python train.py --num_hidden_layers=14 --hidden_size=128 --num_attention_heads=2 --num_key_value_heads=2 --head_dim=64 --intermediate_size=448 --vocab_size=8192 --hidden_act="gelu" --norm="layernorm" --norm_place="pre" --norm_eps=1e-05 --positions="rope" --rope_theta=99300.0 --rope_fraction=0.25 --qk_norm=false --attn_scale=0.125 --bias="all" --tie_word_embeddings=false --parallel_block=true --init="uniform" --init_std_qkv=0.0442 --init_std_o=0.00838 --init_std_up=0.0442 --init_std_down=0.00838 --optimizer="muon" --learning_rate=0.00651 --lr_mult_o=1.5 --beta1=0.95 --lr_head=0.00561 --max_grad_norm=2.0 --warmup_steps=200 --schedule="wsd" --decay_fraction=0.912 --decay_shape="linear" --final_lr_fraction=0.02 --batch_tokens=16384 --max_seq_len=1024 --doc_mask=true --train_tokens=125700000 --max_steps=7673 --dataset="wikipedia_en"
Each number is 500 + 25 x the weight over its row's rms, rounded and kept within 0 to 999. Layers, rows and columns count from 0. Numbers have three digits each. The size before them is the row's rms in percent of the matrix's.

# up: layer 6 MLP up, 448x128, rms 0.189, rows 286-385, columns 0-63
# down: layer 6 MLP down (transposed), 448x128, rms 0.101, rows 286-385, columns 0-63
up286 117:491511526484491517527485501505524564477485478540539516515477499458544503449492445499478464466529495517511484465490499511520552528500493487514483500507557473494518499523480488495513479502490506
down286 122:498496496482492484489511528491456492522524485520518548522520520534468508527527523465488517485510513494517542507499511460479423458495533507510496523515445537520479541433519487484482455469532479
up287 116:453467497541536479532504448532505467489503495526549488483515508487481493520523502520499512506488527516499466506525512495511514478528478546515506496492518529507531518499489491506509496500493534
down287 110:536495507468496454455504518479516495529495497511513451509525469478512480498490501521492508515551476494498482482554500474490490487496499541445487525489522466473507554496502492480492518463511487
up288 111:496490501501463454507477506509500487504482513498478494498540528510494481465501491536500524477545489526532539457472527505508535519505481471475506524461521496449447506490479482532474537492513494
down288 114:514482502522546469526497481459501469484473524505500491482532504514500491526502548476480532554527505492480538529548482493505513519469451497511504508539522493479536481481494505506510492506526452
up289 093:506460471506506481492494519500521510501524576553496505520501477487548487515479503521465478491522512507509559490455478518453502508485441493495491453510518538499488521515493488485524485528511480
down289 101:483513479504510501549496519444479486510519451477542511467511516518505557494505500543529519475466475483473477543498498486501511534506500481520517463492460485506516490517476449489527511583503508
up290 088:553484532507529468502450508514519498495523513513537465502504509463482538469516483520479492538491505509482485516504500500472493512503516516462496519523532464489492538533517474490472525495449490
down290 093:515516497514513504516547519490517511539468502468510502505453477519501501528502490479481526469465480461470478464453525465506460483471467514481506508489540493516536464464534534466529477502503552
up291 101:566493504474459482538509480488486505512504461478481539528478493482484522452475480521514515467481499556520524456488462479461474490500535495509499505530477495509516530532549506491524500500494505
down291 100:521503528485511461539570480493530534513454469462493492553456499492519499519485495474495482462496467512509503506489453486480522455520485485511541491502462523512510493499519491513505537553534547
up292 088:484544527490507460514460491584486517479485525478470464547493490464497502497547462470501499522531504512498517488481501521456476509535524470508548488500498462497501479486501485486519505473546483
down292 099:491526509483487542502502480467547481492447524513499505460533487543452477513493518475484492494497471518454494513556499504460500518500492480497486517498505485496559485496480485482505464504531495
up293 098:491498479494459513502486483522478529524454515529494495536497527469470520460559545546450529470490495497472499526490519498502558509548460530491510435508503511488476493500524491524495457462496485
down293 101:485488478493515508501496481494489522493466512510475490492466462487453547501527545519483502441470488513479480500468490499516475553478514488514504520463505504500471507496484447514496472499498476
up294 090:476471493518504527490481450488507490536503555534531495499494516514499478515447480446483493516479534485504494500457488496488557457493476467520461508485506453532471509464499490454472500471469513
down294 100:510468516508476526496484491433519495518491454504480486516469502536491517491540477477476480473472485444482494562468487449476548471479536531535510506471503495537507509509487487488467531541505485
up295 091:518511472502469491546485519532511498464535499493518532522519538502510482470527530491483488549493526519473487487503493491468494469519521516503475524572588519494471502540512491463501501507501491
down295 088:547516516491470512495509494514481510509524506492519542474513519472488510541495475486485501544497503568500525537463515480442537509492530508440498526504522509476474493544482441478449472504440512
up296 099:504500517484483489496510515493540531490528476500538462532477500525495500482496510505447513479500485528519465514486519520504508485525531529474464466549497488464531509529504511531518475536487518
down296 088:467479520523453508509503516507508451517531471523513504450562521524524490492518482522497454479488521509511510512509491486512554488499508533504516516494486510530487543504491491473554505486500501
up297 108:520505538507448522468503482469510508500527513512498499485549498488491527464507493512453526469553527468458506510495480528515484498487500467473509485539498465477548480490512538523488460512513497
down297 097:501467471505483506485486536522488505499504431502501515487548505517483521514504540531522527515510499540476484461490521447506498487512491504514493472467494539488480528460481458500489515549521524
up298 092:547467512476481513470527526495492521467500492491544472546532472491535545497482540515501499483516505506501539530455481466483464497467492507500495555530474497508465471523548491465492512468479525
down298 088:512495528492472523461465512496506490497513503467510490480483528521560515516496509542488521496495486515500494489526439501507472487469473473516495527483493506500462487530497534514504566478461509
up299 088:526521477528505493517492474520503507477458512490541519539460512486558495562493514470479498500525482527487466515475508481479471493473489494485495505503457541534510537498482530465452485497484497
down299 088:485471478517493521472509535488500493519500495500437456470458491534485493486473494522439521479468477510502539464534471487529519470500475492507538534472509508460579503531492470486526514537494495
up300 093:474496472463504526503506491500511544478537456490509511510493530448512480484504474539503469476508544504509494510522513529486482470467448525509469489515483510462502510491466525576513504536510491
down300 090:547519464568496485487542440482535525497457501475532490488510472474466502513507480491497462507481515493522506504458519534506475501525483488485532500501516486479491507523515517550478569516496514
up301 093:514473509478494471456474542522465482477501501490488493497516525521506481520527539488506438587488507515469497500521489484509473492504509521482494547517478527499517523435468511496483521487518499
down301 091:487464534490476513486493532484477569506524508487481463539471491533519545504501477524547513536545509433489476473500462522481494483500480480514502470513545496493505486484478528491522544497503527
up302 103:530480517474520482482503470508506526515463528452477500492467478516486462506496540509529543493468497462464549492481546464524520513493473490482442538541514507504440500496491524478476493481507473
down302 106:474469527482492535473515509479531433539530530465524492513466489543483495527461521478495529523457484543513491502532508518561537501492490512488459486517487467516541464510493504475525473518497448
up303 117:517494489495462501474497467507478540517472482512533555526529473518491459462519514535500486525509497449500480498494524513471498457525563516517522543508513516472492556476484502519548487512524444
down303 124:496495500478469534493505469488470489516467489483459564461485482479475514452508477508517514509491513491508531487443514519502463469490538507522507531485505507513506536492503493495531514521550481
up304 104:504454489465495474478511461502456501499502520498526496533562523446481504558505539508547516484489515464522506478501488498435485502491492533523506508471483505519512502509520541498473548483523498
down304 105:475529533454473500529483511506497520441534520490534533472488543513494518459515488473521497481502481525504497539508506486526502470504536491495462532481499495484471468504513521523508526495492489
up305 113:516482453507463479512506482559525534498497511502488520523465473506518519545474530464486486546500532501518486493493537489529556537523489513468437516539473532498496492511504474521515483510522530
down305 100:492533518499547509513523494485508502515497512460484475432486509468521488489509472508506512485510470476500515481540477532486477490512519495501480459501499493470478520502513491486517523523528461
up306 091:511508494511492501461491540496515505491529481460500503539506508472506454480512524489524537488501509517489510470485482532496469555491517514504530538544515493496468490472514556470477529467483478
down306 097:505474473506497549497487504510510494516480470518487499539487491521561487561498508484499527498491491511524510465473462518472459496486469475492553536585452467469522509490517502471523510506506503
up307 094:495510492522513476543486508476447500517477491464508489550500496539467505510501520514464515514487530531505545520506489551484509531483510538509469507506503478503478534528525488533550454492514500
down307 089:512496525506540521500531551477515510476536479545470534494483479469510532530476509499497468540472499515481481539523482487513485485489503517474480491447494496493544468515525550487498508522492494
up308 103:491464531471490506536510520558550491529457501496539523507506527477505536506495487485467487487496508493492508523489498504512494487518485506495486515479460523562464483481485479498499444523526488
down308 097:486497527503474534505496443469456522495495564515507541460491479454505471497518508475499506494483488517517477492493516495527473531526524465469515470531508488503505510516496434480475489520466456
up309 085:502521532503525536504521504541464517549502491498497544501496474464502525472512521515475530465539514527534504466445489531468550503489498465494508484517495485558491467481517476468496494469547469
down309 085:541514526545514573474512486501483550499501525522512493499498518460503526515526492490513541504535496476503482471456488496455500521473473503488502499537496493529493469475488478483489508537457483
up310 106:465500492530527458494525473494466536470487507494512506526523462501480510497510478492502464487531498495512507486480511456537472545489489496554439482498522487520525531525533496470502505454548542
down310 106:470531511531458535490476510513476474491551514469484539476532518487505459551467456529507479453472494508497488484532509484502508499446503453443507517521515524476506545512504516541455492489466479
up311 086:523491505512498476477522493528485487470488488495520506519494500488486499490474442486502459503532507507495490577502532512506456551418476522504479485489515508511518518492492452479462489522551474
down311 088:485516476456519488517487545504516505507469469496480483467516448499481514497500529511508531519499496482505513481465495464484514502521506525482493484544516536492509525501511542476527523488471503
up312 078:480487470471515513490540524505504456491528549453537503524521548532461527480496456486486503463519479491469504496568508515469532506458495497530482518484482512503485533478513533510542501476501487
down312 081:526534496494488525493496516491489484499520523465478519504512468522494534498474509481516524522526525503481543516510475486463530447512514467513495550537473515478505472513534557484505487478496535
up313 099:515470481465501500524483477541481516505506523534525520523498564451491531502467491478501471482527499497498469475480521533440502501543509487491524488505518506515459447513534465507438494491465547
down313 107:509447462475465480505479513467529533546501544536494458546500503489521534488520485508485470499514481453512495465487490529505448492515508488505502473492495510484494497466490503508495536497480529
up314 110:508487496470503478487486514530488505522505498487500509500457512507490473449504456529526482463496514482516509508502495562480447524507502462470483543517498502473467513491452538515482498489484507
down314 114:466469480526486476481476489482501470463499547471486505500457513516483491500482487511525480500503507489524524522459505517509489500448470472510473506512537529472460512515481486568486543485464530
up315 093:507460437501505452515473502541491494488463512489531522492529531490484531506521537494498476492483483501495517528502533506477492512527506482470468511468547493478475536495432524497525507492502534
down315 095:530460465474521477506503485456479523518528482535462512492507504475504494524456493508524468513529500503515528520471505482475481547485492526500473473489493541500461510463452483484472526471464538
up316 103:484516466487502523424508490486505511495559560523550547508477511514507506487451504524521506502505500502503511516502557473504526509467480467522498518486484482503515529542522516485536494505527490
down316 096:438496510520506509495511486488533462487555507493540494470479488467492433435495553511478475479520505509512548501553484511515495496443507503492500519494477452489507508525520470528523562468471484
up317 087:513482462501471514526509495540493537504489476469508466509494504472492525470503515488508528470469508500504495457490475486460529506469498548512471502541518526556482476525488500525514498480561491
down317 092:507526524497430448438509481505502501532502475498465507486512505495496490482519505447487523501469501439492532475536516509507501477525513457495529505497489511535550536500502490499452494502482504
up318 103:537476536519524477485508512525525488522509549513509456509456523481512525539521483556543474512485520511465510512539519505496488489481496479486488492519499486511541503503508513489517480535512498
down318 101:472506482511461526485523538511552518515538479524504522493484521504500518459463541436458488488467521506497503493497509516505486499520462483465474481490487478526487492485489494474494552563510488
up319 104:504463539499501513510538481498487539474445516485500541485530501525499516453477529531490519520546445561531501471483537508527519525525480465461482500488470503513519472520512465465482479500496495
down319 110:493504530510512497482511451511491486521537520532480502487516496532545479517500528494475517512489535496510498529489493482501498527502491478495457441506480490526516506473546476485484496466526452
up320 089:541510447504464455486526516484491537519492493545550504522481512481482455562458469531500458510478536457519531503522550521475471482481502477484513521501451529515489516470505499534478499489481497
down320 087:478487477503495484475535500525523503498496472529457489507486518530503481501498494481523475538523496533487524538496511509538521504549485503486461479506531519458528467475501533445513476451474495
up321 084:496499471479565496499475496509493482477548484512489488545489490478498486505529499497446497505515517502460491529486490463507547461489516537542504525487511532534511517522462489496517450524502516
down321 082:503493499498488489538503492514474526507475509518504523502466524542484496447479429521544522502524480477535519501481501538482477486495505509468452507531508497465489503514508534514513532471531513
up322 095:535527491540486521482482504508487512502486528487513492477501524494500461450480499504477468448474503487501543494466537488510502524474520540504498507495508511474452524491486486551485475516517470
down322 094:505496454492510473471522489516498489516494546482555475489511518468469518484481485498479526520466479559505509512484500538505504532507525479486472518532528460505503479487479474510530512524467515
up323 082:516508504493458501488518512438482502548533474520507501557527445493516448527525471497529505526488509502521509516453463519462519467468445449486510493508511488483519495474500527464496466498506519
down323 080:468466510448429503525461490478498536485500489509507502509479459487517558479483509493475524533505520504505524504493491547487515504544541508486510489472535507458520473517487517515468480510455508
up324 101:509463499497508543531567506503500492520492517520481507516507524503521490473501529515544456498470489536515501454503501484488524532461544500501486475491514499520455510542495495470508457513515490
down324 093:486518483543501490521498468509517524495463485526499562470531523491517471505512504499460505506488547496512469417472538489473526508481472489461510508511506459499515488466470506522484510488482534
up325 093:493493506461514474532505502495505497467503565502495500497495516500513482528490448514525515526534511517532549500493487477503490458476481515481525495509523511492491437463565450546504487498502520
down325 087:492437512469495531430549541483429493499541491486460478495480488498538494527488496503520518513479527467500527529498492528470486479502534495519509496472509521503498528495508489496431506500508509
up326 097:488460492510506508459492470532444478479460527504476524520542491516499509502507498489486518528496478482520504506492533520504518456498496463562508455493534487535494483491526480481523491479480471
down326 108:523466480501501480491572517547508448533467479507513524490499476512486529500517520468467492528521475489495527475542484531522481457497525467553496458465485517493528529508493463505484500542504500
up327 118:515503484525507514501502488529475567486501521521512482494508527488510494465488503522469490455559503518468467473474496512466484521498463473523486482487492491498498480502468478531477493526516530
down327 115:515526507475467498532474491466504492494510518481503524482485534518522513482454522476526493510507528458468519503525515507488459534522532442551519474499491467518511486510504520519490503557515471
up328 096:480482515476504489480503520518507488462502474546555480499520518480455503555515485490483482458476516463511492495510494530486528515521489499538472501519498500492551529475490511500467490496503484
down328 086:470462478538540492487501490549538475534519514528457490524497508480511488483478468475464543549506445498528446511471476501496520467527483514474498476510491524490522525524463459503502507526466501
up329 104:480513502512502527514493527513457518488455519548493525489493459452509450451521498507502491537513527503493515492511506484488496505459481494496484528504511514495466499471526493515522518480508554
down329 099:486489504487504527504496474489498554533520512518471520463479499444463515474503504508498478470495518550487477515462496497502443479500540578487472521465477478505491505462508490507486489474482536
up330 107:508497485458507475480491524531521461492476506479482497534506509499465471530552471461525503486501557519545513487497518468452473476542473531508515529548539510493493541521481504499523500495481494
down330 104:469481446471536502502509504497470500506483477500526509525508442542445523490527512487550481528483514479508489482482515531502465526490448493502468503464506468508498547458476487497466481512487477
up331 088:511496527501533499485511495455491512501489494487505466538513454491504481557484470485499492460517493497508439481515487491515490504512494532485470521510487505513511512526506494478491482506553540
down331 088:473524484521450502516525534540477536458562498487522507491480499524462504511531493499517485528535469494497519514505491494515558496515497493506503486491485538548467528511512513491482542480471480
up332 094:524487491501494510506443512486514547471477492506481501470477503479485472457516451491497508496475497504496483505443489523548472442492522502503468519506551533526502446540506498536571523510485510
down332 096:496495539519519466499503539513485509511518515480523523471532467529518473540514512518503492455540499512517529512487482450487512486504520518490472523515503513451498450507519483487506510504462473
up333 088:425510539525560524502527522484476476511499521462512442479494519508488488491508481513533498519474483508508478508474455512505471500501521462507508496508476530496498486484472507472487494500520482
down333 082:489497515472532479447539530516514486490498482496515449475512523464494511543510509522468531497535514516473521471508505474452488492476502499478509520517515506513485491497475506485505513475516469
up334 109:499500485520544486559511492497516522481532483537534478540509487522514554474489468529454446479508506519479503466511491481466509485501511541477491491538474503492523494519491513486548503497503467
down334 104:527504521499513495491502504493524496512498476483487478474457496499505465523481485494506504528489547516542529523521440522514511511536496507500494492474527488472493508522501459522491519533506489
up335 109:500524458471528493509519493519510486510424510513504492531523521500499537505511563547493519535509519459468448486484533486510475489494483520515476475523525470483490574513490509531505540481508509
down335 110:533510533491473486544526489506509499457445487488488496526503446523488503526538541495467517557503491537430486500513506496499504528529483491519520457487493525492496499500492501543482509447512463
up336 102:484474497511519472525503501527500497515477510536551468526538500488504466440502498542468527492527526473469489539455442522504499497519483463541486521545494485486529555505494509501508497531513472
down336 102:504513485473478512518486519525530514514462523538492470527509482486471491542496544479535494531495512493469507532521510481497485500504490447495514498483498503500502503481495485489492543587468507
up337 115:483475439550504465535496481526562531513467509550511489511513505527505511502497496490444480464494485526541499470507495493474508466538488488489502524539490528523454550482499492525485499441496491
down337 125:487522498461504493559533501510516506510457469519521438497471511496473480480490527465517537510501495536493499475491510546483473487566465525540500509437503516509491491484459495509479474574507478
up338 110:490466470536479511493494528526547517469533475533511484494537547475459505490469495487523461507517527483520457494479482510468509511538520502509473490533513556517518473523537522516478507489496506
down338 114:493466551456503453505532511510499536533515504508514491508471464506506500448488501514495513468484583527490477500535456513529534507501534479453527531538525464487497462468523543487474475483513490
up339 104:557463507456476535501534492546484564483451562504476527525526522466460491504517487528493534474507514496542511497468539470441482516515482520509469512501463522508496470518486547510523497466480477
down339 117:494503476505471468466498545478524523475497474504498517484515461492543519507493500483479510480505490518505489500498504515498551541555506480516519483462506528486533469521513507523544485569482482
up340 099:494483502502497494515473472467548500536499526521479475539527517541502488505498523546484510474493503487517484464471474541518532498529480424473489529528503488473449458513487485471517528518537476
down340 093:497520524515484515466514530487482503496474500478538469498475491528458487501476474512511501519453479510494559504514412514516514519500508550506501515459474478504501495506500485491474489563495516
up341 106:503491498464477537453536515487478537473475497485464517526510484491516515493539484525524489476500489463487507537504523513496563473506516463484470505455505496532469505496540523488499499460546471
down341 107:506505495478432500498492505484459514505481496483528490498462523491502452520476494502536488493492490461466499540530487446518522486467532448518472506492481513516477490477564519523502515473514451
up342 106:532506479458489479492494497488502487527468539518519462469525491451506464465518505469450511468499547493513515493514510472477509483427519507495457463531540491489522518531505527516506474487502465
down342 099:507477472524499545515528518493520496453508538495456503493463473490497518527458535513563503496478486519488521521515519476533514508493493466494488525508508500472490454489514512463460485490494497
up343 089:496497492487509507496504501529502471498531492525521526494441519546519495515519455469480499508532494510521482464468476494501467496492502516482483516506507491535532512511500521428476498473505460
down343 096:471480491544497536508507485506468518557491488471503477523455524517487484495466471510528505475483545487498465488517488489492513496533503548506496495522475532496566541498498539469539505497503526
up344 118:491471521485480456525469467509462498488504497466529518523510501562512519499485537516508500512529528491508487502500532515489494503481517525539514513543444526530486524536509501511524514476500493
down344 109:507453506465481502500507487499449461522499536480525475506514502503544465501487479499476513517500515519508528473522543484469491530503520537471521518493520497455517466496483501473479480464526502
up345 109:499513495493536506533502521520536556495516486501521513506481540492478510528484474495520472485459522485510522427530511533502532496514480470504490485493476538516512529464511533522511534479483509
down345 109:533550535482471463515518484470496502497534478477478512477529480532516502496466518491510495476496501509486525487522493473506477463537466509518560496512503534482501474473503483482534489499523474
up346 103:517496451521495526483484529522543496520514486532549495522444514480497486524487505557557447507506527513499446502528512524510513522511484487498513472460517492449500495488527500478488514492517517
down346 100:481497505506475457467516473539512484497481485498512539523514548493494492490520482515477545554503505510506498473485476503492505484496503535497532499510543490528534474515493504517524479478477521
up347 109:477510509512519457517512485487447524515488538507518480528501508489472523490519484523521483493501560541504481498473469503466507521521440488517473508525555440527498515515484494493460503505504529
down347 114:475486508475480487511498499495482540488542477516497473490478485526495551505481497446515484519500510525495495514498502522460543523517483495476513477520511528442516513484489494511494513507491476
up348 119:533514477488496441524515499492547476524510524503503498471493505518489513517470547477502462493516509481529528519462505496483533495459488485444457481504533511505505515526518505514512485515498543
down348 115:480506464471482497499488497483528508479507523470474511454493488474445480454492522504541473482504457500509491532497497553502561456494503533533483531491520518491453503557522519511507522494472512
up349 095:520490509480525482538485488508542518514481489528469519522507486529515506453500447495524500534494488488521468513474458503505504515474469494494472522518535455538523470523511536510513516467501519
down349 099:466520473489455487479476532492518518512503508463509469480451476542498527508491504496500490537532514492486476503552491504513508498511529501428462505526497476502468506505553505479510483503513497
up350 127:471496556492485481504529513543497559488502569513514496510516461504498481491465509505483499492496495525521480486461485528505500486531483490496517520475498523495509469519520527487503462444490498
down350 116:503507506497525464496509522470497508521472529501486560479502515543494494497499494470498478499508518507502470537524550468489533532488487509470507493473500498543480510471501493481482451516502524
up351 091:494465464484491486534483502526491489504516480514510495512510516497504468522509490490527530547505545538527471526471501491498472445461476469505521495544494502500535507502487511485530481550533484
down351 098:525495505539487514474562534505516521495529503482490476469498466489533490492473475507451503476540491448469506531500502495508499505516520477507485496502481519511490450499501550478487531562481480
up352 102:499518515499562439450516513518464482485489530527535518512498534471537510474484514507505515512507477488522524485485492519460490528507494459531481498512466481508529491502502503484516484487467498
down352 101:501513495485563483464511538465510486500482507498485485524512492491536469481503482505498493471476492488516477494492502524522560497536489505502511517450504554463475483462484496495521480508475506
up353 104:487462457528484515519474504520484479515458495492483491546538515514500534474504548487486459494496553534480490502539519448506538499509509482446502504533501487480473501504508489535507445478482501
down353 107:506468470465488510503480528485491528488485488462516471520501462514522540504462481486487485536461485541470527498482494543483520543539499537524477457484497509437511492519496481561558483453487523
up354 096:537495479537519497532499493507459501544502468523491517517465474533495476500506498511519508476481485485493495510514501500478526494553525490487457528527489453510439498446492492539443460483486498
down354 091:484517480514470535455512521487462479491489514465469502504448488499531478508474489568504508462513477534483481495492510486509562585496506480526481508504509474484489488514521528438469496482510517
up355 091:516483498499505488488477516527478472508483522494461496506510507508474489504554487511530483505513521494424486546545489452520502524492492522512488508515491472462439496479538491515487496493490486
down355 098:492510541503486509499555538483489448482522541495527505497507507509467529522524521521524503499542490481478526528479511474533486502507492552470487471489477496521484439504544469486505506533517514
up356 099:525480509495497459474525549505492484492486530491526544491487509514512522526514501507488497523535465551522525511515467513512504480518478500456452462510539496563495500479476475500510452495530505
down356 105:490518508483457497522474508457477460484488511484499475470479510491506511501495498491515494443483498497539509497517510499510480528497520495518472485529435512504510469501496496480494516489477474
up357 090:529507505439499507515506510511538485497529494501522546488474480518496458511464483527478480497499502483466445475505512510553482540479511468535501489545463516501490491534480497552494476527505441
down357 090:498521538491491497516506469511483506526488480527489458509487492491507490515561526449517503496499482493506474505520498452471510465479496491507516523509512481493488537462513484519495523472521543
up358 112:454538484506538505517511502523471525532504524468482459510502487570492484526543505527467478500517484483526487482466555502498492466536496531484507500477516480482486501498503481529537500497511501
down358 112:518485543502487514510474481468494474499522477480523522469474505492499529487448508514522484530484544476494479515513547509529487475545481453505491470518484501540508481490506471482457555511514511
up359 106:556470526485503456496488505517535484481498505506504477556479448476518490454496491519491469475461494499486516509496541503488489511534520506517517518509496484554499539481473510495493480491508534
down359 105:518484513473499496489532510482506506461496490484523494544486483515493480486496532469494497519469481487486496510498491542492467500510529460477541501504480427547485503475474516511501509519534491
up360 108:510501475485479503509532530496532513515480501485538496485485531454485524484491551522497513502459508499496541508478551482437491505477488511511461433479492499487478534488543546520525486429529482
down360 108:494503525504511504474532516450483536531469470470533506493491505564497500509469485504521479454488483463467532484502493464511518519518520488440533496506481513502518440492550499513513451545495509
up361 110:474457502479481481520499508511514584525439494491482524544517540522497504458489501488481523465526513490524510512470515502486512502482482525478505478534506532469464500494467501531513535456490527
down361 115:487503485483473494487519508512526461507470475502474488474498500534497480472469507507524526506483507478498483495512527474457491477521516502511459473531464531491506494536504470485572554481485564
up362 094:488518525468478482467500497576500498462499524500545505499480527447528507526492492488487509451518494486497480504533505478509510538525530508476436523436489498476482471558496474551494480487484530
down362 097:526466496536483479482539507486522487472504482492464554518515511484493484486478535531507501533504507516519508504471482494488464507470499506519476481566484454511515484464509541510539484482524514
up363 110:532512442512568497479537507517517518466491483529459500516488536485496523490555492500528524469498510488487472525472503527481478489478506482529499504517483524488515514536509490492507496515482436
down363 104:489521492530472498531466544487488453525499522479531498468502483516502524513462541514463473473493456478463512540509454491483526528515531506460495493536477498510547486507526503505458468536505520
up364 096:537489521462452486509480509469506518463493507540524491497480498470512512486462486527483534488519497506458516517520502493506480504552489525506505523478516506523517493494494476520498494462518467
down364 089:518500532503488492488489483503492535496486497528477489534488507525459528536516496447462488547489517503540474506519491497497529471478503522537502555498509501524527489450481483471517468502480447
up365 107:524490505491475474531461481535537549534480456483474463493507527475473469505493499538483517484476524537492500508470564479490458479527551496519493516525461461523549523496483497535513479488516489
down365 103:512492486494464497477512478475499505509518495498466532515503527494470483482530561501506520535518514536495489493520512476481471481510494496503521489497490517487481504480470509553516486543504492
up366 103:484480485485535538534499523522503494492497455538485496490471470472481513506508456563500521456526548495544443492451515494514509529528520488496480464521515504455492508512455475478468467508489513
down366 106:482479522487493490547490503505562463448524496499499486481497504499526515533483536486477525527474489447476474496497491471474516506496493483524503537512447537486511538485520495485530484515524497
up367 097:477536505507531480504489502509477508457477511533516530562497481465512523468506551501460486530515496509525505518516508488479426481509483489468497468504478504503481580501493534464488475473530510
down367 096:474508495508500505490508474504529511479474480532503486472458487553517518497489479512505532477513533503511523504475416504528531493519507512484488491478531514487493445516529484488556515501517463
up368 111:485508540566530532520505521477488514530488479529508504519489498463509502553515525496478507554479528500474526533481541501457482500486515472499486481515535471486494539498503496488527506518507528
down368 098:476484426502524517484462516507487480517457508505514509487512485502510520477503494491490506501518534486555485477517545496493470489467494545460521544484516493491487488504470507521551497434519500
up369 098:496442494537481517489484484527509506496464506480512479526485476513521522551521477506515559518549517504474530515514456510549510520508490494502510537487504490502498518516501522489524556486464493
down369 094:477514499478517484483497496501486515483498520487520481530478466514499505477494495484502482475536518470507469483461532449476502492479520527508465476553512515495475506502475518495485505473537523
up370 094:488486525482535498558461513486520489525488500533555449505511524495484495515504527508489507483520500473493480514472536478547471482511473520529529529509513476517511514560478485475526498498492532
down370 094:502520472509506483476500572523491474525536513462479519484510481503531490508478526489487537524494509503486448552474550474478466496472524565501467494529515470472497504501508507497493469477510487
up371 107:520484504522437504472535505523499460501473522496508536526499486510534483462534464536500518493538495526528459449469488516490505543506491487438490507530478486489532493508491512535467483562469486
down371 114:527532524496478486490476520501525544503518513513496461534487509502516524515464540468491522536470459498449567522523495468500488498520502471493502450511473539495533507480498464456550476517527484
up372 115:521508484507525473477483482466500488515506537493479538541542459485507512501509496482485517488528504476486500499483491485510529489479503497498496497558469484491473472498512548477465477483492461
down372 115:483486540518517508494505531485473462564504534546506509515511491493567532509514495519479506508452476507491504472463486471493534504508476483506505476447484497481488493488477515476464507550473465
up373 098:526489472517547483513528488491470505499496452504503517463499471487511449504547528527487498492491466504465496486441516486525479489502500521503509571491539543522486508450510481503498504521492522
down373 093:458493519475538497498476477468537496468466492494539485506491454507498500494537527509495480500496532515501486479481517504534504519506522467468553522470475463551497487485490464474506466587519479
up374 095:484491472491542556527472480492504481503501490525432449454501505559489480492542518546505523503520486440511513486510534575485481519490466542508478479493482497483468532507509498463523492489526514
down374 096:468515489505525527521517469523481532551496477493470477494456510505483520479515505503458497486507495470520544501529492555503458504510494488480502489498445469487494520530466499494519457487523499
up375 109:496564517480506465463520491502474517528490516537487445512506491500500511520462495507498463465519580490527489484517499480510476529499451497477459495548502530452529499569499538534538487496521509
down375 107:520498504493521468494494460509482562502507503464504528515516539509510475480554504504451461467458476544477515506503532477448521503472531522480530537531518530470465521509498512461481459499467530
up376 092:488479476480456492488467472513510484487469544517516513546548520504477491517497482472462477529551484507559510542508480478540537508479534523494475492499513477492470452503524519505489513525487534
down376 091:505508507500500488518495476525507478540541503449507510495508528496478563496488506475501447468503497495481439506492470507481497503534518501503523536491467474533502480498508520532520472499473468
up377 105:487490534509505524507517467506463506508506522490527469507491462471487478517496507595516475478487531528505464519479549478506479494470538465493478509492524470509478524503463516478467508460461426
down377 102:499525490496493494492520491488512494452537502512509468501498468517534508519463485515497518507487489472522498523515481543528506516530438466492510511490497537484509515521482490472449530493533495
up378 100:518425490530491497556473501523560498533460462506496515514484499516520513522502550482465490525531496529472541504485524492465491481483450519480481517518522507483488522483490488476490505512507496
down378 097:506488491483492458538467497519493493503430520513459522511514516519530496509506503512454451486500444534471518480508470486483453488457515528504468506529489447566505481518518481521489534537463531
up379 104:518497474504495545483461534523487533532519504499497508490468507520454481465526536525493486496533532454542536493497492497469497468470512499481515521521566518512478444514504500513489495489478466
down379 111:521529510522514490470501523499503538533522454495503490490477516507483477513523516509510455445472491526472548497512520461495485471521489509516524499536486491511524499515523537542500528483495463
up380 068:539547529559530490523510469528524473444519530504479463475525511513458471542458519464539454442496530519507498513515480487486486500459558527466518514513519488536475498509509514521461494504485499
down380 067:523505550509534496509511446525544451481517538488458512513513536515527492522516497527461509501480473524501494523469468511533497548529449491463528510515485478481503467453451510530489500477484450
up381 078:494465498521498522475530496510516484489520517485547534511499520496500501498503479498460472502483507468492534514478511507477535481518512478518544501535490514530472504505502529537543471478499455
down381 075:510494528445519489529521466456509485561534466480510488501481497485516518503475495484531527502513501506512504523485474525486474494532476488473566469515507473486555486536505490468515502470530487
up382 115:523465455512501496504488474486499508520488509499456496531478456510535462451527503572507510502471486490489494507494530487442487507498503531509520472522467525509464460533547498525487488480514483
down382 106:507435427488497509493466518495493502558464508485497522503538487510498533459460484476491501525514445487502479529499502510471529506485481553493537529521510482503465506516490497511494480494463499
up383 085:454492517508513504502501513481537484480509506479521487498520487513514494512522468485472485542528559498522478510486471523468494504516504494510495509512520491541487522503480497531556514477432515
down383 087:552558508518478489515515479509487469526518485520514520516512519485425513516464499455509509498513500491516487461474538528522496528483493452521575483502468514512514515491532492505482499484474507
up384 095:526523486530517521494499477541472525497479478468526448485504508517479440484478514487483495483532528492506487552485527494478489522493502513503523520520491498541480448536524497522499479490475542
down384 105:513531526456501489476493490487495504533548494519506450497553491483510466519503514450510497520496476481496522500465470506482483540520518505535496476529489542498511492508510498521530475499494475
up385 109:487484507526514512473496528533491501519508518531507507521478514493502474477441501487523460527518546522547513486501448514481468485475557510521536495470499483484465504524509537502489487475482512
down385 105:522510533471543531480520542546473497478479501544514500478524520541470474496503526510491512511520469451479508506531474506451480518474512470459531494474486468526476525490512470508512493517483506